Part of a small language model's weights: MLP 384 ReLU.
Each number is 200 + 30 x the weight over its row's rms, rounded and kept within 0 to 999. Layers, rows and columns count from 0. The size before them is the row's rms in percent of the matrix's.

# q: layer 8 attention query, 128x96, rms 0.194, rows 0-63, columns 0-47
# k: layer 8 attention key, 128x96, rms 0.192, rows 0-63, columns 0-47
# v: layer 8 attention value, 128x96, rms 0.172, rows 0-4, columns 0-47
# o: layer 8 attention output (transposed), 128x96, rms 0.155, rows 0-4, columns 0-47
q0,082,182,175,169,221,181,173,215,273,209,194,259,182,192,212,172,219,176,196,253,160,206,194,183,134,245,216,246,218,241,199,259,159,228,212,161,181,186,183,204,198,179,203,151,237,194,199,210,209
k0,093,150,214,158,199,199,245,185,202,189,174,250,191,198,218,177,217,213,215,192,211,159,168,187,180,225,211,208,239,221,208,145,180,158,178,182,176,192,189,217,207,196,213,184,131,180,221,181,186
q1,085,154,163,207,171,186,209,227,195,241,189,166,183,203,192,169,171,193,184,191,229,218,184,219,226,220,201,166,180,190,223,192,171,156,220,220,204,224,202,179,209,205,191,193,242,199,117,201,180
k1,084,198,248,215,151,218,247,207,213,276,175,166,189,205,182,227,182,191,203,165,161,173,172,207,191,226,200,267,203,149,198,201,213,234,233,235,256,201,202,204,211,134,182,175,180,206,167,188,167
q2,081,208,200,189,244,196,239,217,213,172,171,214,217,195,180,168,250,252,184,170,180,179,180,216,234,194,172,158,210,201,214,167,250,264,234,208,177,172,185,110,179,215,237,238,182,222,196,241,171
k2,083,185,146,208,196,179,192,169,184,188,224,157,240,180,221,188,186,231,217,182,187,169,250,168,208,174,177,141,165,226,152,203,213,217,189,143,233,165,180,155,131,210,225,219,216,241,178,171,227
q3,074,187,211,213,247,220,236,219,222,233,189,174,197,190,225,263,181,163,223,191,157,131,225,224,205,164,228,160,184,160,174,256,196,193,203,238,175,149,227,258,181,201,193,200,184,175,232,188,200
k3,077,188,188,211,221,200,139,217,157,212,183,207,228,204,196,198,199,195,118,231,201,243,178,281,226,166,221,161,177,237,170,187,234,148,140,206,201,228,178,219,208,144,217,179,222,271,224,225,202
q4,080,214,140,212,197,190,183,177,219,208,190,203,239,170,158,220,256,212,184,230,205,179,191,243,221,181,215,179,159,183,233,212,210,148,190,177,237,214,188,188,181,265,191,226,231,257,206,211,175
k4,085,231,194,203,201,181,171,202,237,267,175,201,194,242,201,156,208,233,177,201,183,190,176,132,173,163,208,185,190,235,246,222,236,193,214,165,180,179,212,175,208,209,153,189,224,206,190,178,201
q5,091,210,228,154,216,180,180,219,218,163,174,258,225,208,207,197,220,203,161,234,242,193,259,236,221,228,161,172,194,250,237,190,176,202,216,186,233,248,186,227,188,231,182,176,172,221,141,201,194
k5,089,199,168,194,187,181,154,206,214,187,150,218,236,200,190,177,206,181,172,158,245,213,223,230,232,186,188,223,168,187,211,173,219,226,239,191,217,238,210,187,173,241,140,229,207,166,154,222,199
q6,086,146,194,167,225,222,180,230,184,176,225,211,208,180,284,209,193,206,243,218,235,187,191,183,204,198,170,197,164,224,176,219,177,203,191,144,189,204,195,223,225,204,170,185,233,168,246,223,243
k6,082,157,178,173,161,214,177,223,202,160,224,198,180,197,206,189,240,220,216,212,177,151,201,248,245,190,167,139,211,228,228,225,220,207,195,161,143,196,179,248,169,198,236,192,250,211,188,232,181
q7,081,157,221,131,231,226,134,160,246,185,282,244,208,158,214,193,236,171,187,268,216,178,166,198,205,144,196,186,196,182,216,174,208,163,201,180,187,230,222,185,176,139,187,148,225,199,191,199,215
k7,085,209,191,143,259,201,159,206,177,205,208,187,211,196,172,220,257,199,161,187,241,206,201,207,236,192,249,176,231,216,209,198,211,156,216,155,203,186,163,234,194,240,232,157,254,183,220,167,173
q8,083,190,160,260,136,202,163,171,194,206,129,190,188,176,150,163,216,181,221,243,245,223,210,218,195,179,169,193,136,194,197,162,236,159,241,213,133,253,226,253,180,167,206,130,196,200,223,218,174
k8,079,212,234,262,134,187,166,152,194,188,160,134,177,194,206,205,184,180,198,246,145,228,181,200,167,170,241,162,193,208,185,210,173,173,286,214,216,178,218,191,209,168,194,186,143,171,238,202,207
q9,075,223,166,189,224,220,201,209,142,202,154,187,236,172,195,193,189,226,188,195,207,183,205,220,249,192,195,162,224,192,176,238,209,183,193,251,149,206,201,225,250,196,195,186,141,191,194,195,266
k9,080,151,239,179,178,170,198,298,136,156,216,190,169,169,206,189,219,209,152,171,222,210,193,222,183,172,165,189,219,148,191,211,208,178,229,204,182,211,225,204,195,201,130,171,161,239,172,217,249
q10,074,251,214,206,167,207,201,165,169,190,217,183,199,156,184,164,201,214,143,157,182,244,216,160,180,219,205,205,195,153,218,211,216,163,207,226,243,206,204,168,170,165,197,259,217,183,210,170,267
k10,080,182,248,172,196,240,213,189,215,144,201,194,206,194,167,222,200,210,174,201,214,176,192,145,160,195,214,223,197,234,247,258,216,155,207,199,262,217,214,155,244,158,191,222,167,182,185,176,195
q11,093,160,173,230,214,177,209,175,181,264,187,250,179,121,259,203,194,189,150,187,199,237,208,221,222,182,182,209,210,242,166,215,192,209,230,235,206,235,165,180,222,199,241,222,210,193,175,193,246
k11,097,184,183,224,249,201,207,244,188,168,179,224,164,217,235,213,215,197,195,225,150,183,199,231,225,148,156,230,237,165,137,266,233,179,211,202,167,195,205,214,208,190,216,201,250,184,186,191,212
q12,084,154,135,204,159,174,174,177,231,192,162,186,196,229,212,202,216,207,161,197,218,236,217,218,207,180,177,187,221,191,251,185,253,172,166,187,230,229,203,227,233,150,222,221,259,154,220,223,208
k12,089,209,186,235,180,188,199,194,197,243,211,171,180,163,212,194,236,205,292,241,218,204,192,208,177,193,179,229,217,119,187,237,239,248,207,226,245,218,201,200,193,174,246,224,223,194,154,186,211
q13,079,228,182,151,187,221,240,219,151,204,114,210,186,168,215,217,162,184,232,193,180,195,228,220,233,216,172,205,264,164,161,233,225,203,181,199,214,236,184,236,250,223,191,240,201,238,204,184,161
k13,081,213,223,187,205,151,205,166,145,236,210,229,182,213,268,188,148,243,173,171,201,171,259,239,234,185,191,212,219,175,181,177,229,188,197,242,164,227,215,246,191,151,124,199,206,200,166,198,232
q14,082,210,174,233,242,184,217,157,157,235,214,196,203,225,179,203,242,237,160,198,239,171,202,183,248,234,181,228,174,252,225,168,197,186,173,182,204,210,212,207,238,208,206,184,206,197,225,158,224
k14,088,231,204,213,149,235,230,221,189,199,172,176,200,274,188,229,191,236,206,192,209,137,151,132,241,158,187,219,170,201,192,201,172,265,212,150,221,166,185,184,180,185,159,217,202,207,193,195,167
q15,081,164,182,165,167,205,191,215,164,201,181,169,185,191,222,152,172,216,168,138,242,178,209,239,211,221,223,253,175,220,193,160,181,169,177,203,203,223,220,215,226,216,159,223,210,209,232,160,212
k15,083,231,174,248,180,215,181,185,169,135,194,222,182,163,234,228,151,177,228,161,171,199,248,223,237,212,199,267,227,181,220,206,181,254,217,166,233,191,224,180,227,163,177,225,160,199,203,174,187
q16,095,180,198,245,229,187,197,220,198,255,192,168,191,184,210,196,183,233,170,156,187,223,185,219,222,182,170,164,220,218,188,151,201,195,216,205,221,180,191,184,121,183,252,166,173,169,238,170,185
k16,097,205,163,223,245,226,192,213,177,229,195,155,197,215,193,226,188,227,205,185,207,248,185,183,272,125,188,200,179,154,199,183,201,186,219,234,212,169,198,176,150,163,246,234,209,176,238,171,189
q17,076,263,260,218,200,254,216,260,207,193,234,236,149,174,224,197,214,205,205,229,242,165,209,228,171,235,180,234,210,251,239,188,179,193,201,193,266,172,178,221,276,180,234,191,224,192,191,181,177
k17,075,231,245,209,209,240,165,215,224,207,182,250,170,188,212,215,176,237,263,158,232,211,162,250,214,200,140,214,224,253,253,208,164,215,161,193,215,169,233,150,195,193,262,228,203,175,211,194,210
q18,088,181,232,214,185,233,180,204,203,179,256,226,201,223,192,202,240,244,188,229,163,250,169,168,218,235,225,225,158,190,138,191,183,182,205,191,212,179,219,176,215,200,209,194,153,190,177,154,172
k18,085,230,185,158,179,184,223,185,202,167,245,213,177,140,145,250,221,136,176,254,188,184,169,151,236,207,212,193,212,192,143,155,141,186,207,210,215,181,160,171,164,192,236,213,180,252,189,204,201
q19,081,207,204,256,154,228,249,240,154,231,210,201,230,210,186,213,185,246,192,221,223,229,227,183,205,129,203,231,191,232,176,181,202,241,225,180,165,206,138,187,127,206,164,223,208,251,228,143,192
k19,080,142,216,246,139,175,217,194,205,224,182,212,226,209,207,225,209,254,188,213,193,217,188,150,238,209,173,198,184,206,166,199,179,231,224,184,192,216,185,187,157,285,183,213,184,201,216,142,146
q20,081,213,227,214,205,204,169,186,239,237,181,237,222,206,261,205,164,148,204,241,232,190,207,220,164,188,212,279,191,239,168,181,226,215,211,197,125,221,176,247,229,204,202,162,166,219,228,213,186
k20,082,260,177,204,149,161,214,225,201,228,165,238,209,224,238,195,224,152,190,224,202,192,203,236,176,187,161,270,183,233,206,206,203,168,240,190,163,218,177,266,237,255,187,197,222,209,235,142,190
q21,081,200,171,224,210,216,198,183,165,190,176,195,188,203,203,141,237,161,163,184,201,205,169,173,173,163,179,188,149,194,169,171,224,237,223,190,203,196,162,257,147,186,163,298,204,201,178,218,250
k21,078,185,137,238,188,193,212,178,131,213,165,188,166,206,175,205,118,205,183,186,265,202,217,189,182,234,157,201,180,221,179,173,183,170,199,229,228,178,216,178,233,182,169,246,199,156,156,190,202
q22,082,200,211,207,143,224,244,158,175,165,164,190,211,212,212,155,193,180,198,144,211,201,213,219,246,202,190,242,257,241,179,196,196,232,240,207,204,202,197,133,189,177,151,200,182,195,139,165,211
k22,088,190,185,219,129,147,209,209,200,207,217,198,218,225,197,235,163,210,207,202,144,223,184,158,205,200,202,208,271,207,155,209,243,226,194,203,217,182,213,169,189,255,177,201,161,182,143,163,226
q23,078,129,193,151,222,217,212,235,196,229,184,180,209,157,169,198,221,196,214,212,201,201,229,120,187,231,169,236,233,214,162,206,173,150,178,225,186,168,144,215,193,238,197,217,196,138,211,165,186
k23,078,115,164,211,204,191,211,232,231,200,191,219,218,197,224,201,247,239,168,242,163,207,183,206,155,230,222,262,184,177,233,194,230,182,181,222,191,180,136,178,235,140,224,201,192,228,174,190,177
q24,080,190,201,224,212,152,254,207,222,162,215,192,182,178,203,174,262,206,228,159,184,184,168,177,152,229,235,207,175,182,179,216,210,151,148,194,191,217,197,137,154,171,188,214,205,254,227,182,186
k24,082,162,229,177,192,244,240,221,219,151,193,169,177,210,217,242,187,194,230,222,198,178,186,168,216,251,251,159,187,210,219,235,190,178,156,143,232,242,217,184,230,192,214,164,188,255,248,137,146
q25,090,180,143,222,235,220,181,117,242,183,223,215,196,178,188,209,194,211,191,246,215,195,138,219,194,220,232,159,178,146,233,258,215,218,199,214,204,252,170,174,174,215,189,206,215,217,202,198,190
k25,093,176,209,191,202,206,182,209,195,166,210,259,194,235,189,225,227,181,167,256,224,215,198,191,182,232,262,207,177,208,212,159,186,193,204,208,191,187,226,220,230,199,180,173,200,197,243,196,278
q26,080,203,204,252,183,211,208,293,194,202,197,155,193,184,201,184,189,190,163,223,262,197,144,227,195,155,180,207,192,207,206,211,196,224,232,154,246,229,232,130,217,215,178,201,162,187,226,162,241
k26,088,202,219,274,208,193,190,201,183,200,236,150,208,146,167,202,184,270,189,192,226,226,188,204,212,203,182,171,186,189,234,208,250,234,230,227,192,198,244,215,222,186,157,186,167,215,242,169,194
q27,102,193,213,164,160,247,176,201,182,192,205,196,270,248,185,194,150,221,164,223,192,179,202,204,174,225,180,175,176,191,216,179,244,208,199,203,189,252,229,204,117,245,231,249,262,196,243,137,184
k27,099,169,215,176,233,222,152,190,193,164,216,155,233,216,236,272,167,191,191,199,202,212,243,145,196,151,215,239,184,195,224,175,213,219,189,193,225,239,157,218,182,221,230,268,237,195,215,205,246
q28,078,232,194,171,141,182,218,180,230,153,201,198,227,213,205,191,192,156,200,190,202,208,167,197,251,237,223,169,222,213,222,179,223,195,221,181,240,151,247,204,188,188,183,184,165,184,213,220,164
k28,082,190,213,150,222,202,205,258,252,236,171,193,208,203,151,171,238,203,213,190,187,225,195,225,194,230,237,195,134,194,227,213,197,225,240,185,314,152,164,188,190,197,179,159,183,191,184,203,188
q29,087,211,203,246,187,219,195,164,177,171,243,182,204,247,190,227,184,139,142,165,204,178,226,249,172,196,207,163,189,217,221,238,240,199,197,161,217,214,242,233,234,184,192,200,138,201,214,230,140
k29,087,253,209,123,274,233,166,236,185,221,198,243,245,184,197,197,159,217,204,228,222,166,206,256,164,171,215,185,239,227,136,255,201,200,214,215,225,170,263,223,186,184,206,177,167,217,195,212,236
q30,075,215,233,145,197,220,136,224,231,163,245,213,201,226,186,185,161,217,185,212,214,138,235,187,171,180,103,188,191,239,199,237,177,244,177,193,215,156,183,191,203,204,236,211,168,235,137,233,205
k30,081,199,246,163,181,223,168,248,139,166,245,248,200,235,271,169,202,194,154,167,239,180,211,187,169,249,156,187,222,284,202,198,214,210,197,171,229,220,200,174,185,218,204,221,195,208,224,211,205
q31,077,199,149,180,162,163,168,217,173,200,175,149,262,227,208,213,208,184,212,170,222,211,152,241,193,168,203,235,148,194,230,150,241,197,195,214,187,257,150,192,210,229,190,254,268,197,179,208,178
k31,076,214,192,259,227,148,173,187,209,196,185,205,210,263,177,284,196,192,178,180,213,182,236,244,195,187,171,237,185,152,228,181,220,214,210,192,211,181,192,204,214,141,255,193,232,167,179,183,145
q32,081,214,215,173,301,220,164,217,200,154,191,186,192,203,190,182,209,147,140,185,216,205,176,229,207,181,203,181,223,176,197,215,195,216,141,199,160,226,190,196,180,195,198,210,220,204,172,254,197
k32,078,250,198,176,221,184,207,214,179,167,206,256,136,195,247,165,161,227,180,243,180,159,203,182,189,144,193,184,222,181,244,217,180,267,160,223,194,249,193,226,156,206,207,192,219,225,176,201,165
q33,063,234,218,241,189,221,229,220,173,216,147,211,235,133,163,171,172,155,208,185,212,170,268,190,179,225,229,228,175,178,204,159,199,232,208,184,199,178,196,136,243,163,222,179,215,188,187,190,191
k33,076,237,245,270,135,203,210,178,207,235,166,199,259,193,226,252,232,193,229,229,185,191,189,252,240,154,213,198,197,220,166,243,186,228,150,218,215,182,208,218,227,231,186,187,218,213,191,215,209
q34,085,132,206,190,231,125,160,209,180,180,198,174,227,185,259,179,213,217,214,249,172,137,213,167,216,197,216,161,182,201,186,193,237,194,237,205,214,173,173,185,193,224,184,217,176,182,183,184,198
k34,086,173,209,178,230,204,169,238,236,177,168,160,230,162,207,179,189,242,199,228,147,193,237,173,256,187,192,179,243,164,202,207,199,142,223,228,184,216,218,168,219,234,216,238,206,221,200,218,149
q35,087,212,196,214,255,179,140,209,221,213,207,194,211,185,234,176,181,142,179,246,174,197,224,203,198,217,163,223,194,213,200,232,160,212,225,190,197,178,180,202,185,224,193,260,155,193,146,199,138
k35,095,210,205,214,197,218,185,213,211,178,228,261,198,205,234,143,124,158,165,180,200,175,243,203,192,192,153,192,205,242,177,149,157,179,214,199,203,196,180,214,164,204,198,187,215,245,213,209,148
q36,083,230,174,158,161,183,263,115,198,179,252,228,210,195,203,200,260,176,206,209,159,186,161,153,191,244,237,238,210,197,196,171,165,180,202,229,191,199,250,159,201,193,219,221,219,131,196,237,176
k36,088,205,167,155,233,185,187,180,185,132,219,193,190,192,165,158,178,203,170,214,156,222,174,122,242,251,243,185,207,228,140,228,157,214,153,190,204,179,175,178,236,193,226,170,190,164,175,212,219
q37,079,194,214,235,213,201,129,163,240,207,183,167,234,228,181,156,164,223,223,153,169,176,196,198,234,159,215,190,160,243,238,214,172,203,233,197,210,179,187,184,226,164,186,178,245,256,210,225,192
k37,082,264,234,192,199,173,198,195,190,233,155,147,185,219,200,252,171,152,185,179,152,163,178,247,143,145,189,133,180,169,226,185,212,181,246,229,136,142,177,184,162,202,226,193,222,167,197,217,165
q38,093,199,173,188,208,155,182,173,222,176,175,230,176,168,208,185,242,177,213,258,228,163,134,179,147,204,215,219,268,276,149,242,194,229,207,151,229,181,182,217,214,186,178,204,176,153,185,201,246
k38,090,175,173,257,262,209,220,228,201,225,226,215,226,221,170,187,228,218,226,196,219,217,179,187,284,268,180,217,197,217,180,183,185,133,215,211,207,229,217,222,243,217,206,210,172,158,174,205,192
q39,077,195,168,135,246,142,157,171,222,217,198,214,243,195,176,197,193,167,208,201,160,212,230,197,225,200,176,138,201,163,205,274,204,186,132,175,207,186,260,239,194,169,179,187,214,199,136,240,137
k39,085,180,204,180,204,216,194,221,178,230,231,163,159,189,181,154,161,114,188,207,206,165,170,175,190,215,241,213,220,179,203,169,193,211,161,215,243,177,208,232,224,179,193,133,251,200,180,254,196
q40,080,266,200,188,240,192,210,190,206,158,250,198,180,177,199,195,202,191,153,184,208,237,203,225,194,178,191,181,260,230,146,212,201,204,169,206,155,183,244,213,246,255,215,221,228,179,160,191,120
k40,074,190,192,187,247,176,181,243,201,201,221,280,187,235,216,211,121,206,170,185,183,231,187,252,210,184,183,221,217,224,191,212,201,197,193,177,260,159,221,225,212,249,241,229,220,220,199,204,169
q41,091,194,221,186,173,191,204,173,174,183,197,184,230,170,152,136,257,250,164,198,219,203,230,170,226,183,228,201,184,128,228,168,198,163,194,238,254,229,189,225,179,206,216,193,176,227,228,204,226
k41,095,231,183,167,220,213,216,135,183,180,215,162,217,148,202,170,269,158,146,223,208,210,236,170,152,212,232,161,226,125,260,216,194,196,223,176,223,220,178,149,193,182,148,204,225,194,159,182,235
q42,088,249,231,183,237,187,172,252,239,166,220,212,241,241,232,176,246,198,198,217,210,208,247,188,181,200,222,185,196,222,187,188,205,262,235,187,232,215,226,196,209,194,187,187,181,201,248,189,211
k42,093,225,180,209,209,184,198,228,207,204,217,201,218,200,224,207,200,188,206,233,262,199,161,223,234,195,209,167,175,209,173,163,177,207,218,145,206,234,189,200,226,248,208,167,189,195,209,148,271
q43,085,172,160,191,211,194,229,215,204,148,215,174,232,236,175,176,232,165,194,183,196,173,242,225,183,239,204,245,216,169,180,218,178,157,184,196,198,228,181,231,182,205,164,244,196,231,189,207,203
k43,083,208,205,188,240,219,172,192,174,177,182,221,185,152,181,170,194,214,225,247,225,216,211,162,209,234,205,212,195,189,173,185,236,191,160,173,178,221,252,151,172,215,194,211,143,159,211,207,221
q44,085,254,245,193,205,192,205,192,205,207,178,197,180,210,233,221,203,192,230,229,205,218,160,214,201,198,254,184,183,206,228,189,221,246,208,219,198,181,217,182,218,191,236,136,197,265,145,205,116
k44,091,215,208,205,241,176,185,244,236,206,162,173,216,208,192,242,200,197,148,234,218,208,185,241,195,225,189,174,196,220,171,192,196,200,186,213,180,143,178,200,218,208,177,157,224,250,200,191,112
q45,078,240,207,246,210,172,213,249,180,199,148,220,212,201,211,173,239,230,202,213,225,227,180,232,143,227,202,276,242,151,195,210,163,196,193,254,186,187,199,252,210,189,223,163,183,204,165,201,215
k45,086,227,234,214,203,208,238,212,170,229,172,203,168,175,201,162,183,208,181,182,217,201,162,195,144,189,196,219,151,203,224,207,201,187,152,194,175,223,170,164,239,181,193,230,158,171,264,142,169
q46,080,173,218,172,160,178,204,214,220,193,206,179,116,208,219,217,252,193,187,234,147,178,196,186,185,230,264,181,189,189,221,198,209,182,187,199,187,219,226,242,176,164,158,107,169,184,219,215,214
k46,082,189,167,192,191,217,226,172,187,191,164,199,244,159,190,204,259,161,228,216,138,229,150,193,177,200,206,135,199,185,203,186,211,151,196,245,218,243,210,194,175,169,204,179,186,193,203,152,214
q47,072,152,197,247,235,219,213,208,196,152,157,212,214,190,159,238,254,195,194,194,200,196,220,217,248,192,170,229,145,217,204,199,260,186,223,201,214,162,168,217,236,191,177,179,138,250,265,142,196
k47,076,170,206,216,210,205,250,181,233,191,157,183,163,193,226,256,199,238,244,214,239,213,182,216,212,202,233,188,204,194,189,213,174,219,261,198,189,186,186,206,219,195,168,195,226,287,244,185,262
q48,079,242,207,198,195,246,212,221,178,185,195,185,241,194,218,156,204,180,209,207,207,167,253,254,157,243,230,206,220,231,202,166,229,182,227,177,206,269,179,221,243,128,141,210,190,170,225,205,233
k48,080,192,186,236,131,163,205,209,172,226,159,213,210,201,120,198,199,166,207,277,231,177,199,199,207,167,189,186,191,216,164,155,172,184,235,174,205,246,205,222,267,189,196,225,202,176,180,151,208
q49,084,157,220,178,144,173,253,166,235,167,198,178,248,193,183,171,216,163,233,185,224,211,185,229,185,205,255,191,204,221,233,172,190,211,222,142,261,161,237,200,211,230,196,244,201,184,203,188,178
k49,086,185,204,216,239,186,201,179,263,196,203,156,221,181,181,237,212,179,248,254,282,220,229,198,201,258,230,236,191,249,175,211,233,253,231,200,227,177,155,173,231,224,165,109,142,218,208,200,224
q50,096,188,168,159,151,155,145,218,197,210,178,229,202,156,167,227,252,170,214,249,211,219,201,226,201,225,215,180,241,202,201,205,206,219,168,188,164,217,189,204,161,208,218,222,207,243,221,215,295
k50,094,105,159,235,240,229,201,211,217,221,241,184,212,247,209,187,210,200,182,232,241,195,232,205,176,175,175,224,255,167,230,248,189,148,182,194,173,244,205,229,221,212,163,208,202,207,170,212,213
q51,075,213,169,178,207,185,185,260,183,162,198,188,208,222,211,225,225,187,231,178,135,139,211,155,169,215,232,195,241,175,162,160,199,189,131,236,188,157,253,210,214,182,212,157,141,214,131,167,182
k51,075,190,202,195,236,182,187,244,210,226,170,206,182,210,186,177,218,232,153,222,171,240,240,180,218,229,220,170,237,211,227,198,176,178,137,231,235,164,235,196,154,239,207,179,106,269,171,226,179
q52,079,189,194,217,226,226,164,178,166,218,115,155,203,213,163,155,199,200,243,190,202,214,193,196,220,201,249,213,191,215,179,185,193,240,164,266,179,240,179,193,202,169,232,220,170,164,191,180,231
k52,086,197,202,220,191,267,188,175,183,197,181,186,179,207,256,213,214,158,201,209,191,211,194,202,178,179,201,236,200,169,205,137,194,240,224,232,210,226,185,196,182,109,165,242,245,197,184,171,217
q53,081,208,205,174,241,241,182,180,243,242,232,211,172,174,230,148,182,207,165,157,200,224,246,175,221,200,201,208,208,182,194,214,223,210,208,184,207,183,159,215,186,197,238,197,223,143,164,256,202
k53,088,188,221,157,237,211,242,200,213,190,223,207,209,217,267,175,221,148,159,171,199,209,212,216,205,169,153,191,170,228,173,236,217,205,208,214,229,226,215,186,232,232,270,232,226,197,188,225,215
q54,073,193,220,197,190,212,160,196,188,203,198,124,266,164,189,120,254,160,207,204,188,193,169,193,195,231,214,260,175,231,188,221,195,226,202,214,203,193,238,222,200,192,191,173,189,207,200,139,157
k54,072,190,221,242,223,190,214,212,172,192,191,138,245,173,193,218,166,167,222,249,226,159,197,204,184,217,217,251,242,211,232,176,225,187,174,171,211,168,167,214,181,152,168,248,200,215,246,149,217
q55,079,253,190,149,166,172,189,147,242,248,172,182,129,203,167,183,226,146,170,242,166,219,172,221,174,179,199,173,181,199,176,170,202,195,161,249,226,223,196,182,249,195,162,176,171,242,206,207,227
k55,081,200,244,161,196,205,184,222,278,225,178,217,199,181,253,184,195,163,155,189,197,243,189,216,185,214,236,181,188,172,219,174,226,190,209,121,212,236,156,207,245,154,189,207,174,216,165,192,206
q56,076,246,178,197,190,165,199,110,176,179,182,214,199,200,146,183,255,177,167,225,195,224,154,173,211,203,182,245,225,186,224,182,169,193,172,167,204,178,140,238,191,214,155,169,228,142,209,212,203
k56,084,184,183,157,210,207,238,178,229,189,199,252,245,219,184,220,240,220,215,223,222,233,159,200,229,223,179,273,196,235,277,200,188,213,161,197,211,175,158,191,204,176,202,159,214,227,165,194,194
q57,079,198,201,247,221,204,189,172,201,196,154,211,215,190,178,226,199,201,185,239,240,204,179,216,251,202,241,184,164,187,238,234,234,139,250,121,257,220,172,195,240,193,193,156,188,154,217,175,250
k57,085,245,186,187,157,203,258,199,157,205,181,139,189,175,185,234,193,234,165,182,174,214,176,197,228,162,211,197,146,180,194,216,220,211,252,194,183,218,202,208,215,189,141,148,203,233,180,220,229
q58,079,193,220,224,234,210,187,249,209,240,239,191,214,232,194,182,226,251,241,231,252,234,180,178,221,197,235,251,229,236,223,138,159,181,220,182,182,251,237,221,203,189,180,245,228,250,230,169,164
k58,074,161,173,255,205,187,228,217,238,242,193,165,205,272,224,190,164,238,230,159,168,206,173,212,182,188,216,258,181,195,208,155,143,194,233,182,259,220,165,155,183,214,180,203,221,188,272,189,183
q59,080,205,201,191,204,183,251,201,209,138,194,188,191,171,245,194,185,199,231,188,178,218,189,148,185,193,195,212,222,194,239,178,242,217,218,240,256,220,163,174,237,202,189,184,172,225,254,207,164
k59,081,271,206,176,167,177,193,243,188,173,198,200,221,191,174,204,252,222,237,241,183,247,232,214,204,234,184,222,137,224,198,197,206,147,207,176,233,150,246,225,239,202,99,165,234,164,197,201,187
q60,078,268,193,228,287,181,198,220,219,222,175,207,176,193,219,174,214,189,171,163,181,192,199,212,189,177,202,242,132,181,174,156,222,175,161,219,212,213,148,162,175,205,229,206,179,213,219,132,142
k60,082,257,177,190,237,151,190,197,243,238,180,194,153,222,207,216,187,204,154,209,191,179,147,198,204,168,204,231,188,201,193,201,194,158,179,184,171,181,224,143,172,242,160,217,244,222,192,167,165
q61,080,219,179,190,258,175,162,226,173,222,191,220,227,194,229,187,151,200,196,234,163,219,202,240,199,181,217,228,247,208,168,215,164,182,225,168,174,229,275,182,212,197,226,222,226,193,209,173,219
k61,081,179,236,239,287,252,217,227,199,156,245,184,218,255,203,202,178,202,212,211,149,162,168,214,170,172,216,207,183,245,172,257,206,149,223,215,170,201,240,219,166,251,198,164,197,174,173,214,209
q62,076,187,201,221,121,214,156,190,249,189,176,249,215,234,149,221,212,212,220,147,203,223,203,184,169,191,210,171,164,272,178,201,174,168,211,177,150,238,194,169,195,250,199,179,217,214,162,209,219
k62,083,150,176,221,193,163,176,157,227,230,211,232,202,191,217,237,185,185,222,211,179,217,207,212,181,167,205,175,161,206,250,215,275,186,228,196,206,186,229,194,182,243,230,168,180,169,200,198,184
q63,087,228,209,257,208,159,239,165,220,245,198,176,269,192,192,198,205,197,246,215,201,248,177,215,207,175,176,231,175,216,164,162,196,168,213,160,155,225,160,222,189,220,191,209,139,258,206,165,200
k63,085,196,226,222,190,174,272,212,233,175,176,138,170,243,196,200,200,220,197,252,211,194,176,197,199,169,180,217,190,191,185,162,189,200,238,159,218,192,141,172,174,185,223,164,205,254,248,177,230
v0,108,219,224,157,213,256,225,199,192,214,205,223,221,229,171,208,165,193,146,132,195,216,157,183,198,226,171,163,168,174,260,207,154,147,222,224,190,218,196,166,200,194,193,217,210,260,213,190,215
o0,113,215,193,183,203,200,158,212,209,205,169,143,240,186,234,192,179,193,181,207,253,165,278,196,229,183,219,286,211,218,128,174,199,253,231,211,205,182,164,204,181,189,183,173,226,212,236,202,274
v1,111,234,209,156,210,183,195,204,229,194,171,258,220,173,189,214,179,215,241,225,173,158,226,176,207,199,151,275,166,191,192,220,265,230,166,156,212,210,192,190,164,138,208,218,250,191,229,202,241
o1,114,189,171,332,182,218,189,206,167,205,211,197,216,235,194,237,191,179,190,208,245,175,207,233,200,167,215,169,143,164,211,146,201,188,223,198,217,212,192,217,211,219,163,155,190,235,225,183,199
v2,098,220,194,186,212,293,228,239,174,222,197,141,202,203,168,154,146,186,203,218,156,166,205,225,224,222,190,203,251,183,251,190,257,183,201,162,190,191,206,253,207,169,183,169,208,188,222,192,174
o2,099,177,184,198,179,216,173,205,158,200,191,263,197,167,253,224,220,209,191,211,206,191,212,192,291,185,184,211,190,219,189,147,155,233,162,196,148,210,171,195,202,216,262,230,219,148,194,230,191
v3,088,150,241,226,229,174,206,208,229,151,209,139,159,206,234,151,220,227,253,164,181,201,209,204,188,208,164,197,199,237,199,180,231,143,211,220,163,260,180,168,194,223,204,173,128,206,211,194,181
o3,095,252,223,170,187,229,211,192,238,190,208,176,223,185,203,229,193,143,169,201,203,205,195,175,209,186,208,224,228,129,173,231,200,201,175,139,212,178,193,163,247,127,243,214,236,211,161,194,203
v4,087,164,190,213,168,224,166,240,178,163,224,180,165,198,154,211,206,205,219,278,199,208,141,269,218,160,267,198,184,206,197,297,212,219,179,198,198,197,197,175,186,183,209,235,202,200,187,187,204
o4,093,198,201,158,242,189,168,209,226,244,231,206,173,225,226,249,175,182,208,178,231,189,241,206,206,177,117,252,171,182,209,126,167,209,247,187,211,211,199,176,216,223,277,148,236,242,215,235,203